Weights of a small transformer language model: width 256, 7525 steps.
Each number is 50 + 12 x the weight over its row's rms, rounded and kept within 0 to 99. Layers, rows and columns count from 0. The size before them is the row's rms in percent of the matrix's.

# o: layer 2 attention output (transposed), 512x256, rms 0.194, rows 21-41,149-169,276-296,404-424, columns 0-63
# v: layer 2 attention value, 128x256, rms 0.0867, rows 21-41, columns 0-63
o276 106:45 49 57 46 50 53 52 62 44 32 63 59 48 45 49 50 42 50 49 43 57 60 43 58 42 46 41 43 33 71 61 42 53 43 54 44 45 40 52 29 39 64 40 42 56 52 34 49 34 34 54 55 55 51 52 71 44 51 59 32 32 90 38 36
o404 096:44 42 40 47 84 43 70 35 57 67 69 51 52 55 67 37 52 44 50 34 50 44 52 39 55 51 34 61 54 41 65 43 26 57 51 52 59 64 48 40 42 60 62 52 44 13 67 53 53 74 31 30 55 51 24 64 44 47 48 44 89 38 58 77
v21 102:45 66 57 32 64 25 49 46 72 39 50 41 58 53 37 49 61 55 37 38 70 40 30 54 46 46 51 45 57 46 75 61 56 49 58 58 64 28 45 41 35 29 52 50 50 61 54 35 39 43 36 47 68 45 56 53 52 67 48 76 37 58 56 61
o21 105:61 51 57 63 51 40 43 49 51 61 41 40 66 52 36 50 53 64 41 69 17 35 40 64 54 45 63 50 60 50 45 36 50 58 30 57 59 44 65 56 50 55 72 36 49 47 54 55 64 45 57 47 47 44 54 35 58 56 57 42 57 44 68 52
o149 100:54 78 49 32 41 54 60 69 45 39 68 60 43 60 48 49 54 46 49 52 52 50 68 26 41 45 55 48 74 43 53 36 53 55 37 57 49 72 61 48 59 61 40 49 38 31 36 56 37 28 63 40 52 43 42 58 43 45 46 50 28 38 37 42
o277 111:58 54 31 63 58 43 49 37 52 47 46 69 41 53 62 49 42 55 39 36 68 70 64 38 65 55 57 47 35 58 63 57 56 40 61 51 35 51 45 43 41 48 44 42 64 65 48 51 58 67 47 27 57 73 67 53 37 46 56 37 67 67 54 54
o405 089:43 46 49 59 56 61 52 68 44 38 54 40 68 36 60 55 60 61 76 51 39 61 27 72 38 58 58 71 39 57 67 74 27 60 61 42 56 61 70 43 51 40 57 44 42 51 55 69 49 42 48 51 42 48 37 65 38 53 36 59 53 38 57 42
v22 099:44 64 49 34 56 46 57 68 27 66 44 44 54 40 31 58 38 65 55 47 35 70 30 45 30 47 54 49 39 49 41 35 36 51 43 55 43 30 52 62 52 29 50 44 66 49 42 65 43 29 40 74 53 47 54 60 49 59 50 46 58 46 33 45
o22 098:50 50 43 77 71 44 37 48 57 35 47 36 59 39 33 41 80 52 43 55 66 55 35 46 58 41 56 48 64 53 61 50 40 41 33 50 31 45 24 67 42 58 66 61 53 59 54 21 46 49 51 67 56 57 53 54 33 51 49 52 66 24 65 54
o150 097:55 48 41 47 24 45 59 52 55 37 49 51 52 32 62 45 49 55 51 38 50 41 68 60 46 38 55 60 68 37 47 37 42 60 62 53 35 17 56 48 54 51 39 33 51 35 61 58 34 32 40 49 32 50 58 37 58 54 33 53 36 66 51 52
o278 113:53 47 52 60 54 64 51 35 60 68 41 56 43 60 59 51 56 54 59 23 37 38 67 45 37 71 18 51 20 52 40 65 41 50 44 55 42 82 43 56 67 47 38 64 51 62 59 55 57 64 48 47 53 42 53 51 53 58 46 64 61 60 47 52
o406 092:45 47 71 50 45 40 54 59 48 64 52 51 69 51 73 56 62 55 42 52 55 74 44 53 47 55 34 49 46 71 59 38 64 41 84 37 77 60 49 31 47 53 65 29 46 53 55 49 60 69 71 48 47 57 45 40 50 45 65 37 48 55 33 55
v23 106:51 45 34 59 40 44 37 38 51 63 73 40 44 62 67 57 16 57 37 57 36 58 68 49 15 50 37 47 41 49 59 55 51 52 57 54 35 44 32 53 60 49 48 58 50 79 30 49 63 41 56 17 26 53 49 31 46 60 68 44 49 43 40 54
o23 104:59 50 53 42 42 44 50 59 80 59 47 44 65 44 51 74 36 35 59 48 49 58 44 64 51 66 50 68 63 46 55 64 47 74 50 56 45 52 60 54 42 42 35 47 50 69 50 50 37 56 42 43 56 72 32 32 42 49 58 69 69 62 37 44
o151 089:66 50 59 51 79 60 36 46 45 61 34 48 45 43 44 43 30 46 47 61 48 47 38 47 49 33 40 29 49 61 48 56 62 44 53 45 71 43 72 47 52 44 68 87 37 56 58 52 54 38 54 53 43 59 72 55 63 30 55 36 45 41 48 46
o279 116:49 67 51 36 56 75 42 60 36 55 45 59 41 51 60 55 58 40 37 53 44 45 23 40 63 44 46 66 40 30 48 34 44 56 49 45 50 26 40 64 55 44 47 46 22 20 58 37 53 51 32 53 64 55 43 54 46 70 16 32 53 42 46 71
o407 096:55 20 56 75 32 20 62 58 45 39 65 44 35 32 28 34 54 58 50 54 80 45 89 74 45 55 52 43 60 43 43 47 51 23 41 49 31 74 40 42 54 37 58 32 59 66 49 51 65 64 57 43 59 50 56 56 58 37 56 65 63 52 71 49
v24 098:62 40 53 37 57 32 66 53 54 46 64 58 62 48 60 54 39 73 54 51 59 62 59 67 50 45 61 63 72 67 43 56 40 58 55 79 37 59 52 66 50 41 58 48 47 40 50 35 44 52 31 40 36 42 51 29 37 51 56 75 56 75 42 47
o24 090:49 51 37 33 50 54 46 40 58 65 52 59 61 41 51 65 49 66 58 61 46 37 65 65 43 53 38 48 39 69 40 54 33 58 42 35 64 32 75 36 48 44 53 32 60 63 54 73 58 39 58 52 45 38 53 44 50 40 45 54 56 60 48 41
o152 097:52 52 30 60 56 48 70 63 55 47 44 27 47 71 48 62 41 48 62 48 50 52 58 41 49 59 45 59 49 41 47 71 61 37 35 58 25 47 29 28 57 42 36 50 45 57 44 63 49 70 57 51 62 47 58 38 62 60 54 51 38 32 55 70
o280 109:45 52 64 53 38 54 30 85 35 71 54 62 45 61 58 30 62 37 26 66 60 35 42 60 33 23 64 34 56 39 68 35 33 51 60 53 60 69 57 45 36 56 49 30 43 36 68 29 30 44 60 37 53 54 44 53 49 41 33 46 55 41 45 47
o408 093:46 38 68 69 53 50 50 29 46 28 65 62 22 51 45 38 49 54 50 52 43 60 24 27 62 26 43 55 35 51 39 38 43 49 67 50 41 34 46 67 57 35 62 61 32 48 47 42 56 49 54 67 46 69 59 52 48 46 50 66 45 41 43 40
v25 101:51 70 36 74 50 44 55 52 66 64 46 67 72 49 44 63 45 59 24 33 56 29 58 62 41 38 43 38 33 46 63 36 70 42 23 58 63 42 48 46 44 37 71 61 38 54 48 47 61 63 52 38 54 63 39 68 56 57 27 60 47 67 55 44
o25 100:55 40 60 71 50 63 51 40 64 52 27 45 75 43 56 41 27 28 44 46 54 40 53 38 54 59 60 37 62 45 43 47 63 70 51 48 54 55 52 41 36 61 56 50 33 58 52 68 67 62 69 47 46 49 54 36 38 62 45 65 50 73 42 54
o153 089:44 52 34 43 41 41 48 23 40 44 49 71 57 44 24 50 39 60 44 48 37 46 36 59 49 45 45 67 42 40 47 52 62 68 74 59 46 33 62 59 44 40 30 60 33 52 57 36 62 75 44 46 52 41 64 49 51 49 41 41 48 73 44 78
o281 115:51 44 48 40 58 45 57 60 41 52 60 54 35 66 64 45 64 55 36 57 43 55 71 54 32 38 58 47 57 50 49 55 33 37 29 51 43 65 64 45 48 50 55 15 61 71 60 70 45 40 39 57 37 54 51 43 57 41 59 44 69 30 53 41
o409 097:48 44 69 44 51 43 47 68 64 37 35 62 50 37 59 29 52 48 73 61 53 55 28 56 52 61 48 47 46 39 60 54 68 47 51 34 35 44 53 45 82 56 42 70 40 37 50 28 23 43 53 30 56 56 40 54 80 52 56 56 41 53 57 28
v26 101:55 36 49 53 51 28 45 35 60 39 46 48 61 68 56 43 38 29 46 39 48 28 65 45 57 60 53 32 44 54 52 84 25 61 44 20 73 58 28 40 68 54 54 54 53 43 65 43 33 53 52 75 54 44 64 52 52 62 46 68 43 63 54 47
o26 097:36 58 37 55 46 61 40 34 39 73 61 60 57 33 67 59 54 58 41 69 52 59 54 65 57 56 37 68 60 76 51 58 45 27 60 39 61 66 86 69 60 50 47 51 56 74 35 77 39 55 60 40 62 41 54 47 32 72 62 49 36 56 46 39
o154 097:55 28 64 59 75 55 55 39 28 30 43 39 51 53 58 59 47 36 45 34 52 47 71 27 35 41 51 48 51 37 33 45 57 73 56 46 48 33 48 47 37 56 56 65 53 47 37 49 82 68 75 51 36 56 58 57 44 31 46 69 36 53 57 58
o282 109:47 47 63 47 60 57 68 52 65 51 59 66 34 68 33 44 52 56 64 51 49 64 32 53 45 51 38 42 55 54 30 31 47 42 66 71 37 67 51 49 63 45 44 58 56 24 53 58 46 54 59 57 51 69 36 52 74 45 69 45 54 74 52 53
o410 097:50 57 50 21 46 47 74 66 42 49 44 48 37 43 30 39 45 60 44 49 52 29 47 64 60 42 49 44 43 69 58 54 49 52 31 55 53 28 35 45 37 51 41 54 50 60 67 36 64 52 42 48 53 47 48 49 51 58 47 26 51 36 42 46
v27 097:52 71 32 51 41 40 69 41 46 45 41 66 57 48 42 34 50 32 41 55 35 36 39 55 40 46 40 44 56 59 50 53 60 41 65 48 52 69 32 52 52 46 61 55 59 47 54 36 42 43 29 49 71 63 51 48 37 45 70 58 47 47 54 58
o27 096:53 58 53 54 66 33 45 53 43 61 56 56 62 33 65 40 38 59 52 52 42 45 48 65 50 44 57 59 54 45 53 31 56 57 71 53 44 43 56 62 44 42 67 39 45 47 28 80 34 42 35 55 62 44 53 77 58 58 75 86 46 56 65 43
o155 100:41 61 40 51 35 55 44 61 66 46 40 51 40 54 47 59 58 38 76 55 56 68 60 43 54 59 55 44 51 53 47 53 35 47 67 80 40 35 35 19 47 43 36 58 51 40 39 58 64 56 34 22 36 46 72 33 39 56 37 56 51 39 45 59
o283 105:40 41 63 51 44 35 53 54 49 60 48 42 56 58 70 70 45 61 29 44 47 51 48 55 23 34 61 49 50 58 57 53 36 54 48 20 56 82 64 64 47 52 57 61 41 65 55 58 56 52 48 43 35 27 48 59 77 60 49 51 56 56 44 41
o411 096:60 44 56 60 57 68 65 56 42 45 55 58 41 50 46 51 68 51 60 50 68 57 60 63 68 57 39 37 40 44 33 54 45 63 52 50 60 48 52 58 50 51 45 25 53 52 53 51 46 36 50 57 57 51 28 36 33 48 52 23 54 50 61 64
v28 101:31 50 38 37 42 65 46 38 69 28 39 46 34 46 45 48 45 48 50 81 40 35 36 48 33 51 46 31 46 47 30 64 44 48 51 59 82 52 60 35 39 67 38 67 60 45 69 46 41 52 81 54 28 40 43 43 38 53 49 58 52 34 33 59
o28 100:68 20 71 49 63 50 54 57 55 58 61 57 71 60 49 49 66 51 45 32 50 58 55 54 61 49 45 53 59 59 45 55 41 69 66 31 70 41 44 48 34 42 70 61 34 34 25 23 54 40 62 46 76 55 56 47 42 51 51 49 30 76 41 44
o156 096:57 60 63 43 46 55 49 50 28 43 42 66 29 23 33 63 42 56 74 59 69 31 42 55 46 67 46 41 49 40 48 36 60 41 44 44 31 70 51 61 68 30 43 56 57 68 27 48 51 63 39 57 34 37 78 54 65 39 70 35 44 62 48 46
o284 105:41 47 56 38 50 65 59 47 83 69 48 42 44 37 64 58 56 53 49 32 44 36 46 56 38 56 27 52 56 48 40 40 43 39 48 59 41 51 42 55 45 63 63 60 59 57 39 49 52 48 69 54 49 54 44 41 49 41 42 36 48 40 42 61
o412 099:40 39 47 71 39 36 43 46 48 36 53 49 51 64 66 28 50 47 49 55 50 45 56 75 61 18 57 59 37 40 66 60 44 57 44 70 62 59 45 51 34 61 39 63 66 43 72 60 44 63 36 39 55 47 28 63 36 62 46 71 48 52 49 34
v29 094:56 48 42 55 26 45 64 59 47 54 24 76 51 64 59 43 53 51 43 58 42 33 47 46 63 49 57 53 63 49 31 36 54 46 61 33 32 45 27 47 63 48 57 49 29 39 53 56 62 58 35 57 49 46 33 46 47 43 40 55 37 43 51 59
o29 101:30 48 40 68 68 58 29 38 79 58 39 64 45 76 59 53 52 62 51 59 58 44 43 51 51 46 48 59 45 41 60 63 47 47 26 52 62 36 40 54 61 42 31 56 43 48 46 32 40 32 57 42 33 52 36 49 52 60 57 69 28 52 42 50
o157 094:41 45 63 34 53 54 39 31 40 57 79 46 32 35 56 34 50 47 44 34 45 33 50 36 50 39 52 49 45 58 57 43 48 51 48 51 39 58 59 43 43 42 50 40 63 53 43 31 51 35 48 34 58 49 61 50 63 67 62 39 55 31 62 45
o285 103:61 71 45 52 39 46 56 60 50 64 37 59 37 59 35 61 35 55 52 48 64 61 59 38 36 43 58 55 38 52 62 30 46 41 54 80 63 30 75 42 54 59 55 49 41 36 53 60 53 58 46 72 45 40 63 65 44 39 56 43 57 45 39 61
o413 102:73 55 51 42 43 52 43 65 26 51 27 32 49 29 49 67 62 31 52 39 48 70 56 55 53 74 37 44 72 46 48 70 61 62 38 34 50 44 42 37 51 72 62 53 54 57 54 63 49 44 30 22 61 47 44 44 51 35 40 44 38 51 54 36
v30 104:56 38 52 34 62 64 20 48 49 60 35 42 66 54 38 58 72 58 48 53 38 63 39 42 59 61 44 69 32 64 60 48 43 60 49 48 77 57 42 72 62 77 64 57 50 40 52 54 54 66 42 22 44 41 33 63 48 60 63 52 47 56 42 29
o30 096:62 57 48 36 47 56 55 39 33 49 61 48 65 53 55 43 61 61 41 36 53 41 48 29 47 47 57 55 47 48 42 48 60 60 16 35 46 43 35 68 49 51 80 57 58 52 28 70 48 58 55 76 30 66 59 38 39 51 48 40 37 58 57 59
o158 109:50 63 40 52 72 10 52 66 37 52 49 36 34 55 49 63 42 55 57 40 57 33 51 44 52 74 41 54 55 64 42 52 60 53 60 41 31 59 71 37 42 40 54 52 73 52 45 47 36 46 38 33 34 40 42 68 60 52 47 55 45 45 62 68
o286 110:46 37 37 47 41 65 49 47 61 40 32 82 40 54 65 54 45 49 38 35 41 66 46 62 45 62 67 43 50 50 52 51 44 32 59 57 55 69 44 30 34 49 46 64 31 55 45 50 62 70 62 53 68 38 27 39 58 61 30 39 40 38 43 36
o414 096:58 57 60 55 38 54 43 40 57 45 68 48 48 55 43 40 46 25 75 45 36 52 55 80 48 38 38 45 61 56 57 54 53 65 32 40 57 51 68 58 56 66 20 47 55 22 47 48 58 41 60 53 60 47 65 44 39 41 63 71 58 47 63 48
v31 101:41 45 30 42 42 30 57 37 71 57 29 53 57 71 59 43 50 50 66 42 45 73 51 57 26 31 63 41 27 43 41 50 56 42 74 73 50 54 53 69 39 59 37 48 49 47 39 63 60 62 58 66 71 37 37 39 45 34 50 47 35 47 60 51
o31 107:43 46 48 52 50 52 38 48 43 32 42 40 54 48 65 47 44 47 61 63 58 33 71 25 42 66 62 64 59 50 65 47 49 39 61 49 38 54 62 41 51 38 52 47 60 57 62 48 71 40 60 27 41 54 64 66 57 31 87 64 57 75 63 67
o159 097:60 39 42 38 50 45 37 51 50 67 46 58 49 37 58 18 34 62 26 54 63 45 42 31 65 50 39 42 38 47 36 50 55 37 37 40 62 55 49 48 53 66 59 61 27 37 56 51 38 55 58 65 30 61 57 46 30 43 47 46 41 66 49 50
o287 103:44 49 51 64 61 40 73 69 48 42 64 84 50 50 39 64 68 66 46 26 17 55 51 40 55 16 34 75 44 50 61 56 45 45 52 67 41 47 45 35 48 70 48 38 35 52 42 25 31 40 43 40 61 50 74 46 48 62 36 45 55 34 42 54
o415 090:52 60 67 54 33 83 37 54 55 43 53 31 57 58 39 38 53 49 57 52 59 34 44 72 30 38 64 38 60 58 56 42 59 44 55 42 32 40 50 56 49 40 42 56 67 32 44 41 47 53 41 46 25 30 20 48 59 70 47 58 45 26 43 36
v32 096:39 53 50 49 41 50 55 37 43 42 36 44 58 51 69 50 52 58 33 34 51 43 54 38 68 44 43 39 55 54 51 46 64 55 50 49 33 52 33 57 34 57 43 30 64 46 60 46 52 49 51 39 43 59 49 40 53 63 54 70 64 48 52 47
o32 102:28 54 55 55 46 57 38 33 51 66 37 85 52 59 54 43 36 34 33 45 61 44 71 69 57 48 58 46 63 41 62 46 52 62 29 34 39 50 46 41 49 62 52 56 53 39 41 60 59 51 21 59 59 44 42 50 31 58 47 49 49 63 61 62
o160 092:58 50 27 53 63 66 75 65 57 46 66 44 61 50 28 54 69 63 54 27 47 53 50 51 58 66 47 37 39 70 64 50 71 55 56 38 50 33 65 62 53 50 37 53 35 46 56 29 61 35 71 58 52 59 28 72 57 56 63 41 50 74 44 48
o288 110:48 52 41 49 45 40 61 45 57 44 56 33 38 43 37 20 65 49 56 55 50 47 30 31 35 40 57 37 36 43 34 42 34 45 52 70 47 58 40 52 58 46 61 29 46 48 51 58 69 79 58 53 43 63 63 43 63 46 51 42 59 37 48 44
o416 094:34 52 49 49 49 56 65 46 41 64 48 36 72 43 60 61 56 57 54 59 57 33 46 50 45 56 32 51 53 54 32 58 49 42 15 63 64 37 39 44 59 42 58 56 42 52 58 45 44 34 50 38 45 36 59 40 42 59 61 63 45 62 71 55
v33 098:35 40 49 50 48 50 67 52 53 42 42 33 44 37 61 40 58 71 53 66 39 52 44 45 54 49 68 57 59 49 62 45 41 36 34 47 55 49 65 49 72 35 44 43 31 37 65 38 53 49 58 25 34 57 70 33 63 41 51 26 65 40 35 55
o33 092:65 58 56 46 40 35 47 43 50 64 58 50 40 65 35 43 61 52 50 50 57 54 41 49 47 43 58 36 35 51 48 46 52 45 52 52 60 48 72 54 39 66 38 41 47 61 54 50 34 42 60 59 65 53 39 38 26 49 69 36 66 69 76 71
o161 104:45 42 56 42 57 55 57 44 43 41 43 52 44 43 48 73 36 43 27 48 35 58 39 37 37 49 22 43 50 29 32 56 69 65 56 50 39 64 55 39 49 45 57 42 50 40 42 48 55 58 40 44 63 43 57 35 59 56 39 61 37 36 49 40
o289 103:52 67 48 61 39 27 47 23 48 46 36 34 43 50 46 47 60 38 56 45 26 31 47 68 44 43 49 23 43 57 55 36 57 40 53 35 49 58 32 52 35 51 63 43 54 42 34 27 69 41 65 57 32 44 37 61 56 48 35 46 43 50 33 36
o417 101:43 46 68 55 52 70 62 56 75 37 28 55 75 60 71 48 37 39 60 48 46 33 60 43 36 52 66 51 53 48 59 54 39 42 35 77 57 44 38 47 68 41 78 56 62 45 58 64 43 55 43 47 62 46 69 32 37 45 41 50 50 63 49 44
v34 095:54 66 59 48 35 33 46 59 46 31 41 39 37 50 73 69 67 49 33 51 39 46 48 55 36 44 36 23 52 40 38 49 32 82 38 16 51 43 66 41 44 70 29 47 37 47 65 45 43 35 52 62 45 29 51 36 51 60 42 51 69 38 30 59
o34 092:57 32 37 62 34 54 15 82 61 44 41 39 58 60 37 49 54 63 60 50 59 62 31 68 41 64 59 42 54 46 46 49 58 44 47 40 59 42 67 58 38 59 52 76 58 41 73 36 71 47 49 49 58 76 47 42 60 55 65 50 54 45 36 53
o162 095:42 39 34 56 64 58 84 34 24 54 50 35 48 79 70 57 55 35 53 49 37 70 47 39 75 53 54 62 40 44 48 62 47 45 44 45 42 38 21 47 53 62 50 45 20 59 32 63 54 50 69 50 58 23 48 65 47 47 66 59 44 59 56 35
o290 108:60 58 61 54 56 40 58 40 64 56 30 54 44 33 53 47 55 50 37 55 56 53 60 60 49 46 64 53 56 41 58 73 54 49 40 46 37 53 60 46 46 30 69 60 44 59 34 52 48 66 33 67 30 54 32 65 38 38 65 48 32 49 58 54
o418 092:57 61 67 41 40 42 49 57 66 59 60 57 40 29 35 35 74 58 58 58 73 34 41 51 42 70 45 59 36 72 49 43 48 52 46 69 44 71 63 37 32 29 55 38 57 50 45 53 36 48 35 40 50 42 39 52 40 39 47 36 52 59 41 53
v35 096:73 56 36 46 50 48 50 46 46 59 36 43 41 53 52 57 54 64 53 35 53 63 35 65 39 64 40 48 62 52 72 46 46 40 78 62 45 43 59 43 46 34 43 47 55 42 35 35 55 42 31 55 56 54 61 21 55 43 44 49 41 60 41 34
o35 099:48 43 35 47 47 37 65 63 49 59 43 53 60 47 38 37 66 36 29 52 37 52 63 44 34 31 50 38 54 33 60 27 60 66 46 51 71 65 49 45 61 45 37 59 58 68 48 62 43 50 44 51 50 59 21 68 59 63 59 49 60 41 48 30
o163 100:71 56 42 43 53 45 26 71 38 39 64 54 56 48 52 51 51 58 56 56 41 37 39 64 15 65 27 41 49 67 51 20 49 34 43 39 58 30 55 59 47 48 55 45 54 63 54 53 38 68 50 42 60 31 54 46 62 69 44 53 38 46 58 52
o291 102:33 46 58 49 48 42 67 28 62 55 68 58 48 24 38 43 34 51 47 39 70 53 63 41 51 31 45 59 48 42 33 84 53 39 67 47 28 62 44 41 60 52 53 62 26 38 38 49 36 70 32 54 49 43 49 51 57 47 53 31 52 55 52 53
o419 099:33 51 53 62 43 53 58 45 42 20 33 51 50 69 69 49 34 46 59 45 44 70 59 54 71 47 61 59 49 48 45 76 55 47 57 70 47 42 57 59 44 59 80 42 66 20 56 54 50 38 64 54 46 48 43 49 42 27 48 55 57 59 43 74
v36 099:48 60 59 73 47 30 41 26 40 54 40 29 46 58 24 55 50 47 58 52 26 51 45 52 44 52 49 31 30 56 40 64 51 41 62 51 48 69 71 46 59 60 45 51 41 55 24 49 69 49 47 63 43 41 31 59 51 49 47 51 48 72 55 63
o36 106:49 67 36 52 51 60 51 58 29 35 61 44 65 70 66 43 47 48 67 52 58 63 49 70 55 50 45 44 70 61 58 15 55 72 41 56 36 53 54 49 33 86 47 48 52 49 41 49 52 44 50 28 55 45 69 36 55 50 63 49 49 61 55 55
o164 102:42 67 47 56 60 49 39 59 66 41 61 58 54 46 22 37 40 39 54 52 37 48 49 52 21 42 68 65 39 51 58 49 51 56 58 42 43 20 35 48 40 53 62 54 73 66 62 38 48 48 57 40 37 57 40 46 41 48 55 45 59 49 34 64
o292 107:48 45 63 49 45 38 71 45 60 73 62 35 55 50 56 65 51 56 37 38 51 54 50 49 41 60 42 60 43 50 39 82 62 43 52 43 58 45 50 54 69 40 55 52 32 33 54 45 52 37 47 78 39 40 46 53 59 34 58 52 54 40 51 37
o420 090:57 43 42 61 36 66 27 53 81 58 53 51 29 46 49 50 58 46 32 64 53 32 45 47 50 47 59 34 61 36 70 44 29 47 80 53 55 62 46 54 48 24 29 18 49 49 54 62 70 78 57 48 49 46 44 68 48 63 14 43 47 47 48 27
v37 100:37 54 51 64 51 88 51 53 65 51 29 52 43 53 48 44 50 44 41 64 52 48 29 44 51 48 52 32 57 62 21 47 42 56 60 50 48 68 45 32 46 40 40 47 55 44 57 50 45 62 54 42 45 52 65 49 40 80 48 56 67 45 40 62
o37 093:46 39 46 59 52 42 62 46 52 48 45 62 53 59 29 51 40 72 47 40 24 64 48 56 52 37 28 57 39 43 51 45 81 40 67 52 70 77 61 78 59 63 55 45 46 32 40 65 50 48 59 72 56 35 47 54 46 40 52 19 37 51 59 25
o165 100:49 49 49 49 68 51 36 27 70 36 42 45 74 60 56 46 74 51 59 49 38 39 57 66 32 71 46 48 51 47 57 63 55 58 49 37 55 39 49 67 49 41 44 39 48 63 72 51 40 56 39 24 62 48 47 40 44 41 49 55 26 39 53 52
o293 106:65 61 76 55 73 44 60 34 28 54 56 56 53 41 48 55 72 31 57 47 53 60 52 49 60 41 70 50 46 35 53 50 37 53 39 77 54 59 33 26 27 62 73 51 53 59 46 51 54 70 49 67 48 73 48 79 66 61 50 72 28 54 79 48
o421 097:52 63 39 40 44 51 45 77 38 65 39 57 46 63 48 72 38 42 42 82 69 24 25 24 66 49 61 60 48 56 58 20 37 33 57 49 46 50 65 45 38 37 41 48 62 45 38 22 53 41 57 70 50 51 55 64 56 46 51 48 67 48 24 58
v38 094:62 58 40 42 34 53 56 70 51 43 32 53 28 56 49 32 56 36 41 60 48 64 70 46 48 69 37 55 47 56 69 59 51 14 44 51 42 77 55 38 49 58 50 63 44 42 57 42 62 47 64 54 67 45 44 47 52 33 44 44 52 52 69 42
o38 097:58 54 41 46 61 61 41 49 49 49 63 39 30 44 57 27 57 63 48 49 49 44 76 62 56 43 29 33 40 39 29 40 73 47 48 21 46 56 38 72 22 73 51 19 40 61 60 44 32 29 42 62 48 31 41 67 45 54 61 37 50 43 51 61
o166 100:43 40 50 72 42 67 57 61 25 66 51 40 52 49 44 44 53 34 55 44 30 63 30 60 61 58 52 44 63 70 48 55 30 69 64 60 40 48 68 46 61 44 76 68 60 58 59 41 69 55 46 42 36 39 60 56 55 40 51 53 50 50 39 42
o294 100:60 45 66 33 44 33 66 23 85 51 59 49 56 37 51 74 58 63 58 39 44 45 30 26 49 36 49 68 45 36 52 44 55 57 43 60 54 37 55 48 64 22 54 46 63 57 62 60 40 60 42 46 49 43 35 57 38 34 42 45 67 50 39 44
o422 092:54 47 58 55 69 39 42 60 51 64 54 75 50 70 57 57 57 49 39 52 39 61 46 51 45 54 48 48 48 47 42 54 36 66 58 50 27 42 38 36 44 56 07 41 43 27 21 51 53 41 63 52 45 74 66 34 64 41 58 74 49 33 54 36
v39 100:78 48 54 35 45 69 51 67 51 42 43 33 33 63 34 56 29 30 53 38 51 43 46 54 58 45 69 60 54 23 43 43 47 16 51 24 44 27 52 47 49 51 46 56 58 28 43 49 62 50 44 44 49 45 28 62 63 64 37 45 29 53 62 56
o39 102:57 53 51 39 44 50 53 50 35 39 47 61 51 55 74 46 56 68 40 44 58 70 58 53 44 49 38 54 71 48 61 38 56 49 34 65 51 65 33 63 50 47 60 41 52 43 45 49 27 22 68 47 55 51 40 53 57 53 39 35 51 51 56 41
o167 101:46 56 43 56 48 46 55 37 55 90 63 43 55 41 27 58 65 66 38 25 45 40 55 43 49 48 52 37 44 40 64 66 51 48 44 65 68 60 62 46 69 37 54 49 26 47 60 46 43 49 38 45 44 67 48 54 45 57 69 52 47 51 54 55
o295 111:64 51 51 55 48 38 17 62 40 27 54 44 34 32 62 38 48 49 65 55 36 44 41 49 46 45 59 53 47 50 36 38 53 66 42 54 45 51 21 56 58 58 35 43 50 46 28 40 49 70 45 68 66 31 43 46 47 57 40 52 58 37 64 45
o423 103:20 54 34 54 57 63 63 64 90 54 56 53 54 54 36 46 28 47 40 57 73 58 61 58 46 28 46 67 57 42 57 36 65 36 48 34 42 31 43 29 39 49 57 73 64 68 68 56 70 51 46 42 54 64 62 37 51 27 50 47 33 60 37 56
v40 103:76 60 43 74 46 61 39 41 52 40 58 75 24 47 41 70 26 39 58 29 72 63 41 48 27 45 49 58 47 54 53 34 42 45 51 69 44 60 60 52 43 60 63 56 51 33 47 45 48 53 36 48 48 68 48 79 34 37 41 52 46 64 53 62
o40 094:42 70 46 46 53 46 78 26 58 38 38 81 58 58 76 34 53 59 43 55 63 46 54 49 46 54 43 38 41 40 58 36 48 57 61 41 62 68 46 28 41 58 58 42 56 54 59 50 60 59 58 60 62 35 40 75 44 32 40 52 61 42 26 55
o168 097:59 48 52 54 51 41 46 67 46 66 50 40 46 50 50 52 45 35 52 38 51 50 65 57 49 64 53 43 70 54 40 48 36 29 25 26 42 26 51 46 62 42 68 28 52 61 14 44 50 49 40 52 35 48 51 46 57 41 61 23 72 58 51 48
o296 109:71 61 29 52 68 54 48 53 37 51 49 44 42 44 42 70 56 36 49 50 26 53 39 38 68 44 41 44 63 57 46 46 52 64 57 49 48 31 50 74 37 44 48 61 55 56 68 45 43 75 59 64 58 50 81 23 39 55 41 65 38 63 43 50
o424 103:63 39 54 27 62 58 43 49 50 46 46 43 35 38 54 50 42 61 53 53 54 56 66 62 52 45 56 80 30 61 50 60 61 47 54 47 63 44 49 47 56 46 50 47 25 55 25 43 47 39 44 45 61 55 61 53 49 67 41 43 55 21 62 76
v41 107:64 66 47 67 58 40 50 64 48 40 23 55 65 45 56 51 52 36 58 42 49 58 65 55 58 43 39 60 46 58 48 69 21 36 43 61 64 31 56 42 66 51 17 39 50 51 39 40 51 50 69 52 49 39 71 47 33 46 41 43 34 43 35 50
o41 099:63 34 33 28 59 60 55 41 28 51 63 43 55 46 63 46 64 62 44 56 56 50 60 28 54 61 56 43 44 44 50 41 53 45 42 16 70 55 50 71 40 50 52 68 25 54 58 59 38 43 43 40 54 43 48 50 35 56 54 32 47 35 33 71
o169 106:51 41 73 47 37 48 28 47 43 54 59 60 48 51 47 54 42 57 48 56 57 38 52 65 48 42 47 44 63 27 52 61 15 36 60 53 27 56 48 26 58 56 58 41 49 57 56 45 22 70 41 57 52 51 54 47 75 44 47 74 50 50 50 45